Weights of a small GPT-style language model, trained from scratch on English Wikipedia: no position embeddings.
Each number is 200 + 20 x the weight over its row's rms, rounded and kept within 0 to 999. Layers, rows and columns count from 0. The size before them is the row's rms in percent of the matrix's.

# up: layer 2 MLP up, 1792x448, rms 0.164, rows 382-441, columns 224-279
# down: layer 2 MLP down (transposed), 1792x448, rms 0.0301, rows 382-441, columns 224-279
up382,087,188,191,203,190,166,208,205,196,179,182,187,170,214,183,202,189,225,229,196,179,193,205,216,211,178,195,184,188,225,215,219,206,153,244,181,203,184,203,253,204,208,219,200,209,217,174,203,196,222,209,188,202,175,200,203,212
down382,094,216,209,205,203,172,227,221,208,187,210,200,209,160,206,174,235,222,208,188,213,185,205,201,214,186,203,184,184,203,178,183,210,194,197,231,192,218,199,147,177,212,193,182,228,177,169,226,158,235,228,194,171,204,192,209,198
up383,101,218,203,213,191,212,236,218,211,209,158,193,177,190,222,185,241,155,188,239,205,182,191,215,198,202,189,174,196,185,229,203,219,207,209,216,190,179,217,211,210,209,208,191,165,206,200,196,162,176,214,212,213,190,167,203,192
down383,106,209,208,185,220,188,209,206,235,187,211,179,177,204,202,211,229,201,239,193,215,221,210,243,223,205,195,198,176,213,188,228,208,199,243,201,180,233,185,189,213,203,229,160,205,179,208,205,224,229,175,215,183,227,225,235,211
up384,093,228,181,196,221,205,231,227,240,209,203,179,204,182,156,188,168,202,224,176,194,199,183,184,175,194,189,179,162,205,160,217,186,187,201,207,219,217,195,228,189,189,200,195,171,185,195,187,190,196,158,219,216,183,223,181,209
down384,096,225,194,212,168,178,203,197,227,248,199,182,191,216,227,192,194,241,205,234,222,183,235,198,192,191,195,183,193,189,212,198,165,214,198,203,164,198,216,208,177,201,215,208,197,200,213,187,202,213,201,196,198,218,165,180,220
up385,097,217,218,203,206,202,222,207,183,210,213,204,189,178,198,221,204,216,219,201,174,189,230,186,214,209,198,217,236,182,213,175,197,171,201,194,189,173,220,227,194,228,176,204,202,177,212,201,212,197,194,185,199,203,206,182,200
down385,091,184,202,203,188,190,241,172,176,206,171,214,206,205,193,182,160,215,196,237,230,191,200,205,219,205,192,186,183,215,224,167,190,232,184,194,235,200,193,230,198,244,203,190,198,239,199,215,251,195,175,232,198,213,213,212,216
up386,079,203,203,235,185,205,195,213,186,214,205,225,195,201,211,207,203,210,205,216,203,188,194,187,220,211,219,205,176,252,191,200,197,161,173,191,194,179,212,217,219,205,139,211,207,203,205,204,168,229,209,199,201,194,228,205,193
down386,083,247,205,200,214,210,178,177,190,238,199,224,184,185,196,228,193,196,196,198,204,189,202,158,182,191,199,200,204,216,193,220,202,173,216,216,222,182,219,188,212,193,222,193,244,236,216,197,174,216,193,191,198,204,229,145,179
up387,098,193,160,184,172,199,199,209,191,214,223,180,200,153,197,207,224,200,206,219,178,196,199,197,188,181,201,206,214,208,217,208,240,206,226,218,178,197,224,196,210,220,197,193,207,225,192,213,150,211,205,211,202,177,182,221,216
down387,105,194,199,213,173,190,198,229,218,193,229,185,211,195,203,198,196,219,210,204,230,197,191,185,209,195,203,205,206,228,186,210,220,181,199,219,217,170,202,196,192,173,217,203,214,188,201,195,212,190,229,184,166,183,208,155,215
up388,102,170,208,196,184,201,200,207,194,195,195,198,213,209,169,208,174,251,191,212,181,218,193,186,190,200,243,193,206,195,191,191,182,173,189,191,166,222,209,224,177,244,204,198,149,196,230,204,183,188,235,208,205,213,200,196,204
down388,097,175,233,191,203,208,203,222,204,224,241,183,183,199,208,225,181,201,199,234,177,191,205,198,217,180,174,222,179,190,223,215,240,213,203,221,217,187,190,197,212,230,203,207,187,174,209,227,226,153,160,204,189,176,213,229,210
up389,099,194,175,233,207,195,226,198,186,200,202,182,222,152,214,182,193,211,231,150,194,181,184,222,185,221,190,213,198,179,156,194,227,177,203,276,199,184,174,235,218,217,207,201,203,204,183,209,197,191,166,187,185,204,215,177,237
down389,097,192,202,217,179,209,201,196,183,173,165,214,202,212,207,182,193,208,181,196,186,193,218,188,228,198,221,192,216,201,200,196,169,214,198,180,177,226,214,181,179,209,196,227,232,198,215,182,186,197,194,171,188,191,194,209,212
up390,078,169,193,201,212,208,185,197,216,178,193,180,190,244,227,195,246,190,224,196,200,207,190,188,207,196,204,192,193,230,172,217,174,217,211,236,152,168,206,205,201,240,218,206,200,197,214,175,163,213,243,226,186,183,188,197,204
down390,079,205,205,207,234,187,213,213,218,205,192,171,205,202,165,181,247,195,207,184,188,203,207,239,216,185,189,203,159,214,193,194,212,262,213,166,190,179,201,215,201,226,206,189,192,218,208,200,192,200,251,187,151,210,182,211,217
up391,100,172,170,183,215,224,200,172,187,203,199,214,188,217,154,180,208,210,203,242,203,260,192,208,175,211,197,238,242,195,170,203,215,224,190,188,200,195,171,170,195,202,176,204,188,197,210,207,211,178,178,197,217,213,212,205,188
down391,099,197,229,201,218,202,166,209,184,210,202,202,212,206,196,184,201,192,201,201,159,190,217,213,177,203,193,177,238,212,184,199,175,227,181,202,204,240,199,196,160,177,175,199,175,225,233,167,213,179,210,169,214,221,209,173,192
up392,108,200,222,186,215,218,168,174,189,227,184,201,200,226,178,218,174,205,232,223,187,187,221,182,165,232,194,196,177,155,235,219,217,192,206,207,207,190,200,204,227,227,195,187,207,217,207,213,172,202,199,210,218,202,194,166,234
down392,104,195,165,219,188,167,170,221,220,168,182,213,220,171,195,221,212,202,248,181,206,149,192,190,189,182,185,194,185,232,224,183,224,197,196,222,179,182,195,179,195,198,203,171,193,216,223,220,222,175,221,159,211,189,171,224,164
up393,112,195,190,180,216,212,179,186,201,195,205,202,221,199,191,202,219,205,205,191,203,178,190,179,207,203,200,193,220,177,205,198,171,193,187,221,172,181,184,210,188,207,172,191,179,212,192,201,180,171,224,219,170,234,190,206,184
down393,120,209,194,212,207,199,226,205,210,213,219,185,195,216,203,227,172,192,202,191,199,168,215,230,213,204,218,227,244,198,205,216,203,168,185,219,197,196,172,203,207,143,152,209,182,212,199,212,217,202,222,204,93,180,235,176,220
up394,099,211,195,196,232,190,192,223,181,206,221,215,233,199,188,214,204,248,211,197,187,168,182,180,191,186,211,204,204,192,173,204,185,194,169,215,211,236,193,181,196,252,171,212,202,181,213,208,202,190,212,224,216,201,167,231,202
down394,107,205,210,181,180,202,209,187,227,192,207,175,188,220,221,205,205,222,185,208,200,197,180,185,210,169,213,169,201,239,176,195,213,196,214,198,181,187,215,242,193,206,200,208,199,199,216,190,186,207,165,200,199,218,244,203,196
up395,094,187,192,207,179,170,195,203,218,191,191,215,223,199,184,188,204,178,251,198,242,187,185,202,224,183,208,161,149,193,201,197,201,187,204,175,175,182,206,190,226,206,195,209,229,183,188,188,199,212,167,161,181,181,176,214,194
down395,097,208,218,189,189,206,162,184,191,169,247,183,192,200,179,191,218,228,205,227,176,223,231,166,217,208,184,171,177,180,191,211,172,213,204,164,201,169,192,144,162,204,191,227,176,232,194,208,232,174,198,208,225,219,211,184,205
up396,085,193,225,205,196,257,176,214,232,200,180,199,167,192,190,193,194,188,211,195,200,200,214,227,240,197,201,191,202,222,194,155,224,203,213,233,202,199,183,174,190,144,189,189,204,220,200,234,157,205,206,217,256,196,196,205,199
down396,089,194,179,209,178,216,206,200,218,205,205,194,205,223,200,216,200,192,173,193,218,196,189,182,173,205,229,211,185,190,197,200,206,214,196,195,181,225,210,186,215,217,175,180,172,173,197,202,213,180,218,195,187,181,149,193,210
up397,088,168,193,185,178,187,152,208,220,223,161,214,188,184,179,166,208,224,198,174,212,201,226,196,201,209,215,212,197,197,193,170,189,191,216,147,199,157,196,163,219,192,218,232,174,184,204,188,244,169,247,203,231,197,164,216,187
down397,092,196,217,178,190,218,202,211,228,197,143,211,191,210,225,182,182,215,129,206,213,201,165,210,196,169,165,216,217,194,215,168,193,194,185,186,179,218,180,181,210,215,197,220,210,198,196,164,200,205,225,196,258,215,190,224,188
up398,100,199,191,236,194,205,231,182,197,224,179,232,214,190,202,192,186,206,159,218,183,197,197,178,183,163,170,211,202,182,216,197,178,197,218,260,213,191,180,192,176,192,187,192,171,210,176,225,206,181,175,196,174,190,188,169,219
down398,096,258,172,148,202,230,205,187,192,164,216,172,184,243,201,198,240,161,207,179,174,220,141,213,222,188,163,223,211,223,207,190,227,190,209,192,183,198,200,225,226,170,201,189,209,207,191,184,189,217,200,203,223,192,183,216,196
up399,096,181,219,194,217,204,207,189,183,200,210,199,162,162,251,231,199,208,217,208,229,190,194,220,201,200,197,196,197,239,209,213,226,180,193,197,177,203,199,194,203,220,169,161,192,200,185,184,196,231,229,170,210,216,195,203,207
down399,097,178,175,173,202,205,185,209,202,180,180,220,216,213,221,172,221,228,169,213,194,173,233,176,163,186,198,239,249,207,196,191,197,188,164,184,230,185,200,211,181,190,205,219,205,192,209,225,194,189,226,211,218,206,169,218,160
up400,096,214,202,228,220,210,210,208,231,212,217,227,219,217,184,171,215,176,226,211,175,236,172,210,149,193,240,221,178,196,207,208,154,203,220,207,178,218,200,181,193,164,217,160,214,182,206,203,231,225,212,183,225,197,192,193,225
down400,095,188,202,176,231,180,174,181,201,201,172,190,193,222,180,243,215,175,157,188,182,195,197,211,224,173,176,190,193,184,188,168,183,205,176,194,207,229,220,207,184,234,191,215,223,196,221,200,187,170,204,145,231,234,220,207,216
up401,121,179,193,185,182,212,207,182,225,147,198,200,210,188,225,189,201,173,195,234,195,190,200,176,186,237,208,190,198,165,211,175,201,208,210,153,197,198,194,206,227,218,224,171,158,198,177,200,195,221,161,182,189,222,165,220,205
down401,123,229,195,199,220,217,211,205,168,193,195,219,181,179,173,206,183,222,178,209,202,205,210,164,197,187,172,222,183,229,194,203,190,186,179,175,235,198,171,202,202,197,196,191,227,210,201,191,222,199,192,205,207,203,203,192,188
up402,105,202,177,191,232,217,207,185,205,173,184,164,204,172,178,202,231,230,196,198,239,192,190,204,223,222,204,256,203,214,182,232,211,191,174,243,197,205,183,176,233,204,184,195,206,224,215,227,227,229,182,219,219,192,185,204,190
down402,107,210,227,186,220,192,131,202,199,203,189,174,178,202,191,212,207,218,163,215,186,218,225,219,213,216,170,189,183,193,210,206,227,199,169,225,213,190,214,189,199,214,228,185,175,205,194,212,180,246,161,192,183,189,174,245,173
up403,109,212,218,230,209,207,215,199,192,210,212,242,182,201,245,175,135,177,190,231,189,183,179,188,217,214,191,242,211,181,191,167,236,184,177,235,190,201,190,188,168,211,198,202,232,191,185,217,181,202,218,228,197,206,194,234,213
down403,105,172,186,212,212,178,166,194,174,200,198,191,186,191,208,228,215,225,214,188,176,209,216,224,198,197,204,165,211,207,227,180,184,230,200,196,233,177,191,221,199,190,185,203,197,218,185,169,184,176,173,188,178,213,194,185,174
up404,097,198,187,221,176,175,218,185,211,221,197,161,171,206,187,216,209,195,171,217,162,157,210,182,209,199,184,205,192,201,199,194,169,210,173,188,193,224,208,206,215,243,207,187,237,215,206,234,183,171,211,249,169,212,171,202,216
down404,091,192,200,199,186,180,177,239,211,176,187,221,232,191,210,179,179,211,198,198,232,186,226,193,198,216,216,192,196,182,222,217,246,234,176,211,222,191,211,181,184,177,189,188,213,228,203,184,233,187,185,198,245,183,188,243,168
up405,109,218,201,203,190,219,202,243,200,201,211,191,184,213,201,172,195,231,210,203,186,233,203,237,214,215,190,204,229,181,244,231,228,177,177,186,198,213,228,187,200,211,171,154,204,201,205,209,218,210,174,212,201,194,192,198,174
down405,105,217,185,187,202,201,248,164,196,185,183,195,194,189,221,228,222,191,162,189,211,209,183,193,216,208,214,186,199,201,185,170,232,212,209,183,225,206,197,238,198,203,206,208,203,198,184,217,189,199,217,172,183,241,215,196,211
up406,114,230,186,213,204,224,183,206,194,211,202,172,193,219,165,215,224,174,195,217,211,171,210,201,196,206,182,236,205,181,228,172,175,252,186,231,189,166,195,228,189,196,253,227,218,192,202,204,207,193,210,191,179,205,208,192,199
down406,107,210,199,186,189,200,184,194,227,201,217,233,182,187,177,179,205,150,201,191,202,221,220,187,179,210,239,193,215,182,188,196,236,210,199,203,190,228,209,214,201,163,191,201,199,258,189,207,153,190,181,231,160,219,203,195,205
up407,110,219,147,199,207,228,188,180,215,214,194,168,227,197,174,183,190,178,183,190,216,224,209,222,184,187,198,205,187,165,195,180,218,197,205,163,172,175,225,230,212,212,205,224,190,186,179,196,211,231,232,162,211,195,196,203,196
down407,103,191,216,214,186,178,195,233,201,196,175,233,203,246,201,196,199,181,229,193,209,185,179,197,218,222,175,209,188,216,169,197,202,163,224,202,183,210,175,221,187,173,195,202,201,229,222,194,211,213,194,187,226,187,179,189,163
up408,105,232,219,207,219,208,178,220,190,226,222,219,163,209,196,198,180,184,207,191,191,214,196,167,178,195,226,210,169,190,233,215,201,188,237,242,189,232,200,222,182,206,191,217,193,208,205,202,187,198,211,220,224,226,197,211,192
down408,105,196,191,226,189,204,204,221,183,167,218,221,212,173,184,220,198,204,189,238,220,171,224,192,199,217,218,203,182,179,192,253,184,188,177,227,209,208,207,218,222,175,174,222,196,178,200,222,217,212,186,184,229,244,182,201,174
up409,110,205,195,227,198,176,183,163,193,183,203,197,168,254,224,181,222,175,213,194,188,207,220,184,164,231,214,180,210,193,222,182,205,194,204,193,197,199,203,205,164,213,177,217,203,178,188,203,243,233,204,200,183,192,174,217,211
down409,106,211,211,206,207,207,208,195,185,183,165,159,203,220,196,195,152,189,189,190,199,180,207,241,253,183,204,202,239,212,190,204,206,159,212,210,182,196,201,202,185,213,188,214,219,199,235,201,176,198,204,152,171,173,220,193,220
up410,076,215,183,169,201,174,213,204,189,223,224,234,208,203,216,161,189,201,199,226,194,187,205,170,183,233,204,204,225,216,217,196,213,210,204,226,222,184,217,172,189,165,190,195,186,200,176,198,182,197,178,214,194,159,172,209,222
down410,082,147,226,214,206,186,214,206,190,176,176,221,185,186,198,207,224,194,207,201,206,199,190,166,197,174,211,194,219,223,192,206,239,235,196,221,184,223,209,208,231,168,225,219,224,240,192,191,194,197,170,194,211,193,179,232,199
up411,095,226,192,169,201,210,146,183,204,212,210,208,203,171,193,169,182,222,224,242,197,204,210,203,189,194,175,186,193,200,221,197,176,184,169,167,230,203,235,181,194,221,181,221,193,210,200,220,212,228,199,188,251,181,194,216,253
down411,086,160,169,217,214,208,196,222,202,194,160,198,238,209,218,225,234,204,202,220,188,226,160,197,208,193,199,214,235,199,207,183,235,201,206,222,169,190,207,188,181,188,208,193,231,204,176,188,202,198,200,207,209,168,217,186,228
up412,102,185,215,183,211,188,237,219,229,201,198,201,222,203,169,203,216,223,153,235,212,176,185,223,209,202,198,212,196,207,224,220,196,203,209,201,171,241,235,223,189,212,187,196,188,164,190,193,190,217,226,178,205,229,183,210,200
down412,099,203,205,212,211,199,208,176,198,167,182,220,201,187,187,211,200,220,203,226,191,175,209,202,200,235,217,187,167,198,223,206,182,173,226,198,235,168,184,176,207,151,195,187,206,242,185,182,229,147,180,235,163,196,194,221,174
up413,089,167,183,177,186,247,228,186,223,190,198,184,228,190,182,173,177,181,206,216,188,181,221,187,164,211,184,175,213,193,199,195,193,200,166,216,221,231,197,223,198,213,215,206,185,199,173,224,184,207,205,224,185,195,169,238,204
down413,090,236,204,221,181,158,225,189,197,213,253,190,196,185,236,196,226,214,215,205,200,232,179,183,229,191,207,217,197,170,203,201,177,169,206,190,190,196,203,226,201,189,188,207,184,183,198,185,214,174,166,242,164,149,178,201,195
up414,097,195,167,208,191,192,191,225,171,220,193,200,219,174,204,178,199,227,194,177,171,211,202,201,210,245,226,215,212,193,178,222,215,208,227,197,188,211,226,186,165,198,176,222,215,174,217,211,218,184,154,192,178,178,199,167,194
down414,094,213,173,184,198,212,207,179,224,195,200,213,191,218,191,236,173,176,200,173,198,214,194,184,201,191,210,151,221,230,176,162,200,191,205,216,170,220,194,192,257,219,207,185,244,214,234,184,180,237,215,181,166,198,232,195,218
up415,086,206,188,192,198,180,196,201,190,209,199,199,250,233,205,219,198,174,227,176,234,218,190,218,212,231,183,204,222,197,205,223,222,200,209,226,224,204,233,174,230,161,229,223,179,157,188,195,197,207,201,172,209,206,200,203,193
down415,087,195,176,225,210,211,236,196,217,176,173,195,187,193,179,175,197,222,162,220,169,235,202,193,205,233,225,203,199,194,172,170,216,205,204,217,189,189,182,203,187,217,241,212,228,218,180,198,187,196,184,205,143,188,174,161,204
up416,094,208,218,196,185,231,205,173,211,224,217,207,212,222,211,193,247,215,180,197,205,204,206,201,177,207,190,214,173,156,194,208,195,176,199,185,224,187,218,184,223,191,217,206,212,177,223,200,217,226,192,215,231,183,198,197,188
down416,093,197,203,220,181,208,234,193,188,191,174,166,196,165,225,198,184,239,168,160,187,183,186,189,161,196,170,199,179,217,196,193,182,227,227,216,178,225,213,217,182,214,200,218,162,173,183,190,217,196,229,212,231,236,225,219,186
up417,094,188,150,190,216,162,183,218,211,228,193,213,219,174,225,221,196,205,210,219,224,189,172,216,208,204,180,211,201,196,189,218,194,216,225,172,212,210,176,215,185,198,223,218,182,205,219,184,170,224,174,235,205,227,205,230,206
down417,095,194,226,207,190,180,213,210,231,199,168,214,224,197,238,186,213,178,190,172,183,224,204,192,178,223,208,233,179,203,198,204,242,170,168,214,179,162,174,202,210,194,235,209,177,168,207,203,205,195,219,215,174,203,180,229,185
up418,112,169,221,204,234,215,213,194,171,223,185,196,201,188,195,201,217,223,188,197,182,218,218,186,195,209,205,211,176,179,227,188,196,197,213,221,219,210,199,191,209,152,176,192,224,196,201,222,206,209,187,200,213,172,172,230,198
down418,115,177,239,201,223,191,207,208,185,224,208,242,203,202,197,206,213,182,206,189,162,222,197,217,179,194,209,203,186,175,243,247,185,221,171,191,189,208,227,200,180,167,223,204,219,198,211,194,196,229,214,194,160,198,186,231,186
up419,107,210,186,203,203,162,189,179,218,241,187,213,269,220,201,215,192,220,197,197,187,186,195,213,195,190,224,201,203,221,204,192,231,201,201,221,171,200,226,192,216,176,174,189,232,150,196,241,208,229,198,209,244,154,177,217,158
down419,106,171,226,174,193,213,197,181,188,199,174,200,245,202,219,189,166,188,182,216,194,224,210,185,219,177,189,202,198,196,192,212,215,189,212,208,231,201,190,174,196,168,182,203,189,216,177,178,189,204,240,185,174,213,216,199,191
up420,119,190,205,180,201,159,202,159,207,212,174,195,196,209,228,174,203,235,209,237,169,220,224,204,211,155,206,203,205,228,211,222,222,197,191,220,236,187,198,180,186,221,156,217,183,209,234,198,235,218,184,184,180,234,196,196,186
down420,129,227,149,206,217,226,219,225,199,181,241,233,225,167,208,206,187,213,189,213,207,193,230,189,179,232,222,196,203,190,201,233,179,201,217,162,177,194,209,204,209,181,159,173,189,185,174,178,203,223,184,192,176,204,206,227,201
up421,097,198,208,189,220,196,168,197,175,238,193,241,223,216,221,202,189,227,224,222,186,208,161,190,202,178,218,190,216,185,217,228,228,196,216,246,193,217,192,184,162,195,235,228,210,207,214,177,204,216,218,183,173,213,183,227,240
down421,097,180,215,223,195,184,167,228,213,228,189,209,206,196,187,191,184,240,213,209,210,184,160,213,216,196,200,217,208,181,196,221,203,181,186,194,223,215,188,222,247,221,187,176,160,195,223,186,203,214,195,183,179,193,182,203,187
up422,104,189,242,173,204,213,196,200,163,239,213,221,214,224,187,179,194,217,261,171,158,192,192,219,231,161,220,192,159,245,194,191,204,225,247,209,222,216,202,201,199,187,223,194,218,193,206,194,216,197,199,190,175,218,184,202,180
down422,101,218,201,169,195,204,196,171,184,184,195,206,219,214,162,206,181,241,178,227,198,168,196,187,202,184,228,203,185,212,204,202,169,194,189,261,188,215,185,198,196,229,205,196,206,208,219,173,216,215,195,211,257,210,199,198,205
up423,093,205,189,225,205,184,212,189,204,148,184,194,191,188,223,165,216,185,192,200,198,215,192,191,201,225,197,194,169,236,205,225,218,191,188,196,236,201,188,188,214,197,180,210,158,228,206,211,187,228,189,204,237,201,168,162,208
down423,094,191,239,173,183,173,210,195,186,211,167,187,201,187,217,155,228,213,161,203,225,241,199,203,198,187,188,188,204,220,192,205,199,219,171,208,157,193,212,199,192,243,184,188,221,166,194,239,206,188,165,201,208,194,227,233,203
up424,091,221,220,215,214,240,222,190,198,170,188,153,218,212,170,230,214,191,204,212,214,218,179,212,212,216,213,186,233,231,197,157,178,232,201,223,202,200,186,167,176,218,226,187,177,213,246,183,165,225,198,237,187,206,188,219,183
down424,096,196,200,262,231,233,207,217,209,179,168,154,203,189,179,201,178,204,187,196,175,170,218,238,217,205,184,195,206,203,181,202,158,219,174,201,197,183,195,187,181,220,196,209,193,221,181,218,189,180,230,198,207,203,235,216,187
up425,104,266,138,206,214,224,205,203,188,185,213,183,228,198,191,241,220,187,170,183,231,189,185,207,210,204,222,191,169,193,217,178,189,206,226,191,168,180,195,182,189,195,192,236,193,210,244,172,219,209,211,222,204,191,233,182,191
down425,099,192,231,216,212,187,192,213,217,198,201,193,224,173,215,152,183,196,231,184,217,231,214,159,219,213,181,190,188,186,215,187,192,221,201,211,194,237,175,229,209,232,244,182,191,206,208,200,148,200,201,203,202,236,175,229,177
up426,089,210,159,194,188,193,214,202,183,201,207,211,207,196,209,232,186,195,169,223,180,176,145,176,183,224,214,201,189,199,198,208,214,216,198,259,231,185,196,185,210,199,177,188,191,214,189,171,199,156,177,216,182,205,186,186,200
down426,093,223,197,209,152,196,205,226,207,250,174,211,162,246,203,233,188,195,229,178,189,218,159,217,193,171,198,203,178,195,202,193,192,177,209,208,186,209,201,182,168,238,195,190,199,197,204,207,165,221,181,189,184,199,166,226,165
up427,099,187,173,212,228,230,187,211,188,218,191,205,185,192,186,192,177,226,186,221,185,171,212,196,197,205,183,157,209,194,187,185,185,194,178,221,187,212,238,198,231,158,225,231,246,231,182,203,217,195,197,183,203,174,188,209,175
down427,102,210,217,215,183,197,218,185,256,204,212,218,231,193,200,191,225,174,193,188,214,219,201,212,216,192,235,161,167,202,240,195,193,182,165,190,178,189,190,220,213,207,174,226,220,227,200,199,199,223,228,215,189,205,210,199,206
up428,095,174,208,228,208,191,212,208,222,190,215,176,193,197,197,191,191,208,185,219,175,195,205,235,178,207,185,208,185,213,161,206,174,194,187,220,203,210,196,211,189,233,210,185,213,193,186,225,214,179,182,175,220,204,208,186,180
down428,091,214,174,202,193,198,197,209,209,175,194,212,189,150,205,185,175,185,223,170,217,204,197,147,173,225,170,215,201,270,191,188,170,199,213,204,199,196,192,215,222,208,207,208,214,206,211,176,198,201,227,211,168,189,184,200,216
up429,120,214,243,200,179,248,209,185,187,200,200,257,200,185,210,184,197,172,201,211,185,196,204,202,188,208,161,165,214,200,211,202,178,183,192,214,219,218,202,171,172,225,182,200,171,202,222,163,189,195,226,222,210,211,225,219,190
down429,131,197,178,214,212,226,204,204,234,185,222,175,221,227,207,221,208,172,172,197,224,188,201,209,215,183,201,205,200,187,194,171,167,199,166,176,184,206,222,210,220,196,216,191,220,198,200,223,184,199,258,215,194,185,211,191,224
up430,097,180,188,212,192,203,171,211,174,168,194,162,192,245,181,222,178,211,155,227,190,195,187,221,193,198,181,217,163,216,209,172,194,196,212,186,227,164,186,233,210,184,232,202,220,177,234,203,236,191,210,201,238,180,208,184,206
down430,100,200,194,200,228,219,218,226,228,191,185,195,190,230,202,214,200,167,156,212,201,213,234,192,212,175,219,202,223,198,198,220,198,194,201,178,227,205,219,177,190,194,222,211,203,212,175,195,219,173,166,207,210,184,189,234,190
up431,090,195,170,222,168,212,196,193,200,195,223,196,205,213,202,179,153,188,203,145,200,197,213,224,229,186,180,212,218,202,218,167,189,198,205,189,205,202,218,196,233,217,196,203,178,190,216,190,202,225,230,210,172,199,204,193,205
down431,087,195,175,204,222,199,188,212,212,230,211,221,204,198,167,225,231,216,182,148,186,189,180,204,191,174,238,176,220,217,204,212,212,203,192,202,232,196,189,198,222,201,211,236,199,197,202,203,169,197,184,159,178,217,205,204,158
up432,098,218,178,218,219,166,193,163,202,162,212,168,186,211,171,221,171,175,236,225,206,217,188,198,212,226,179,189,197,159,179,182,184,219,210,204,187,209,221,211,192,211,205,191,198,209,208,162,199,178,205,189,162,219,200,198,209
down432,096,183,241,156,186,211,229,200,217,207,190,180,238,185,206,190,180,196,177,205,175,205,201,186,201,187,195,161,241,209,221,198,199,245,218,226,206,203,206,200,225,204,213,198,203,232,212,205,201,235,216,204,208,221,198,198,217
up433,111,224,205,206,203,205,199,182,203,234,168,201,213,209,174,194,161,192,209,180,218,177,191,220,200,224,208,186,188,206,230,215,194,225,209,192,236,207,212,213,170,238,172,174,187,215,220,215,152,211,221,174,159,192,203,172,231
down433,110,218,203,214,247,211,210,199,211,168,213,239,174,170,200,181,200,183,182,210,193,210,225,228,173,205,197,216,187,218,186,218,196,192,185,214,215,178,164,218,187,191,198,203,215,170,208,208,199,196,215,231,180,205,202,240,152
up434,109,240,223,196,180,227,217,190,147,198,154,166,200,226,169,229,193,210,210,171,217,229,154,219,209,244,219,183,193,196,256,216,199,212,201,183,209,192,194,230,202,224,176,195,227,201,198,203,215,217,197,191,191,179,229,190,205
down434,107,184,203,175,192,205,212,221,177,189,177,237,233,174,193,217,180,206,232,216,206,193,220,183,200,201,153,219,176,187,238,201,191,203,180,174,178,202,179,184,173,190,176,201,198,210,240,221,187,218,239,198,207,206,186,208,205
up435,099,208,203,174,190,144,219,216,199,202,198,190,206,206,189,224,232,228,187,195,194,177,184,226,201,182,186,179,197,248,201,214,183,180,217,205,176,187,209,228,218,171,190,231,194,202,204,187,205,165,172,167,218,175,214,165,190
down435,099,195,214,206,196,210,183,219,191,183,185,204,193,202,203,229,217,232,221,194,181,229,198,190,174,202,194,210,212,241,192,224,161,194,223,206,221,230,196,200,205,187,180,196,239,201,179,204,231,189,207,208,208,180,179,221,166
up436,106,198,173,220,232,209,195,223,226,188,205,185,195,188,183,195,191,210,240,186,200,196,154,186,210,193,204,171,182,222,178,202,218,198,192,193,210,203,207,193,174,224,198,179,191,218,211,202,214,244,195,202,178,200,200,209,199
down436,109,163,197,193,181,205,184,174,182,213,228,205,226,194,181,203,225,222,239,177,213,180,184,210,207,208,151,154,201,194,152,255,215,199,225,211,194,197,196,179,190,192,190,174,167,181,228,201,185,179,228,183,192,186,170,207,185
up437,095,232,145,189,208,215,179,227,196,230,196,196,172,209,190,199,210,229,213,204,201,204,181,197,225,194,208,229,221,181,186,172,183,220,221,199,205,196,168,180,177,210,215,178,165,208,187,213,187,191,215,179,224,183,193,178,186
down437,099,205,196,193,211,260,211,215,196,201,225,161,163,234,205,185,176,212,202,205,184,231,195,188,191,252,206,220,194,202,197,199,176,207,177,221,187,185,206,215,176,211,180,173,207,182,185,201,174,209,193,170,213,191,182,206,203
up438,098,225,189,217,198,187,225,185,187,196,202,182,201,223,194,198,205,212,220,170,185,179,156,219,167,194,177,204,191,184,175,200,179,214,231,230,187,175,196,202,185,215,242,195,250,199,183,177,186,142,173,202,191,190,180,227,162
down438,094,205,193,188,232,214,220,221,210,195,137,209,225,195,199,233,200,200,208,199,227,205,199,213,192,218,206,223,214,205,204,173,207,202,172,203,183,186,187,212,239,194,208,180,196,206,195,210,221,184,229,205,200,167,185,253,188
up439,097,210,221,170,186,201,176,202,181,185,226,207,217,182,195,185,196,198,218,168,210,200,185,170,197,226,218,207,193,248,216,208,223,197,189,214,176,207,218,193,226,188,215,178,173,229,193,200,184,193,203,183,227,208,234,210,154
down439,098,126,201,201,196,213,192,155,189,184,204,222,207,195,206,203,191,157,223,207,219,196,216,193,184,180,214,178,199,133,192,200,198,210,175,216,201,212,203,191,192,209,181,179,169,228,194,190,184,240,190,194,218,214,152,190,218
up440,104,235,178,197,221,211,208,190,160,159,175,204,186,191,198,189,203,154,201,187,188,199,167,219,208,202,204,175,232,231,226,210,220,207,208,210,184,236,207,202,192,202,194,217,198,221,223,206,188,224,170,189,174,203,215,182,213
down440,102,216,213,229,181,194,184,214,184,240,157,214,198,217,192,216,219,205,220,183,228,208,216,238,207,153,205,190,196,218,220,184,214,179,242,201,219,247,228,189,222,156,191,224,194,213,207,208,190,197,208,193,130,195,187,196,204
up441,097,175,228,199,165,223,212,237,205,222,196,209,208,172,212,201,216,185,205,182,195,155,199,201,234,220,214,200,188,187,202,213,218,194,208,208,214,162,234,177,209,179,185,187,192,192,204,201,192,191,192,167,199,168,226,188,200
down441,094,205,192,221,220,206,198,179,168,211,195,176,151,190,212,168,188,213,205,203,187,170,206,219,197,188,180,193,200,215,182,194,169,173,218,176,207,217,180,188,194,196,186,226,219,211,185,200,232,188,203,229,201,211,162,210,205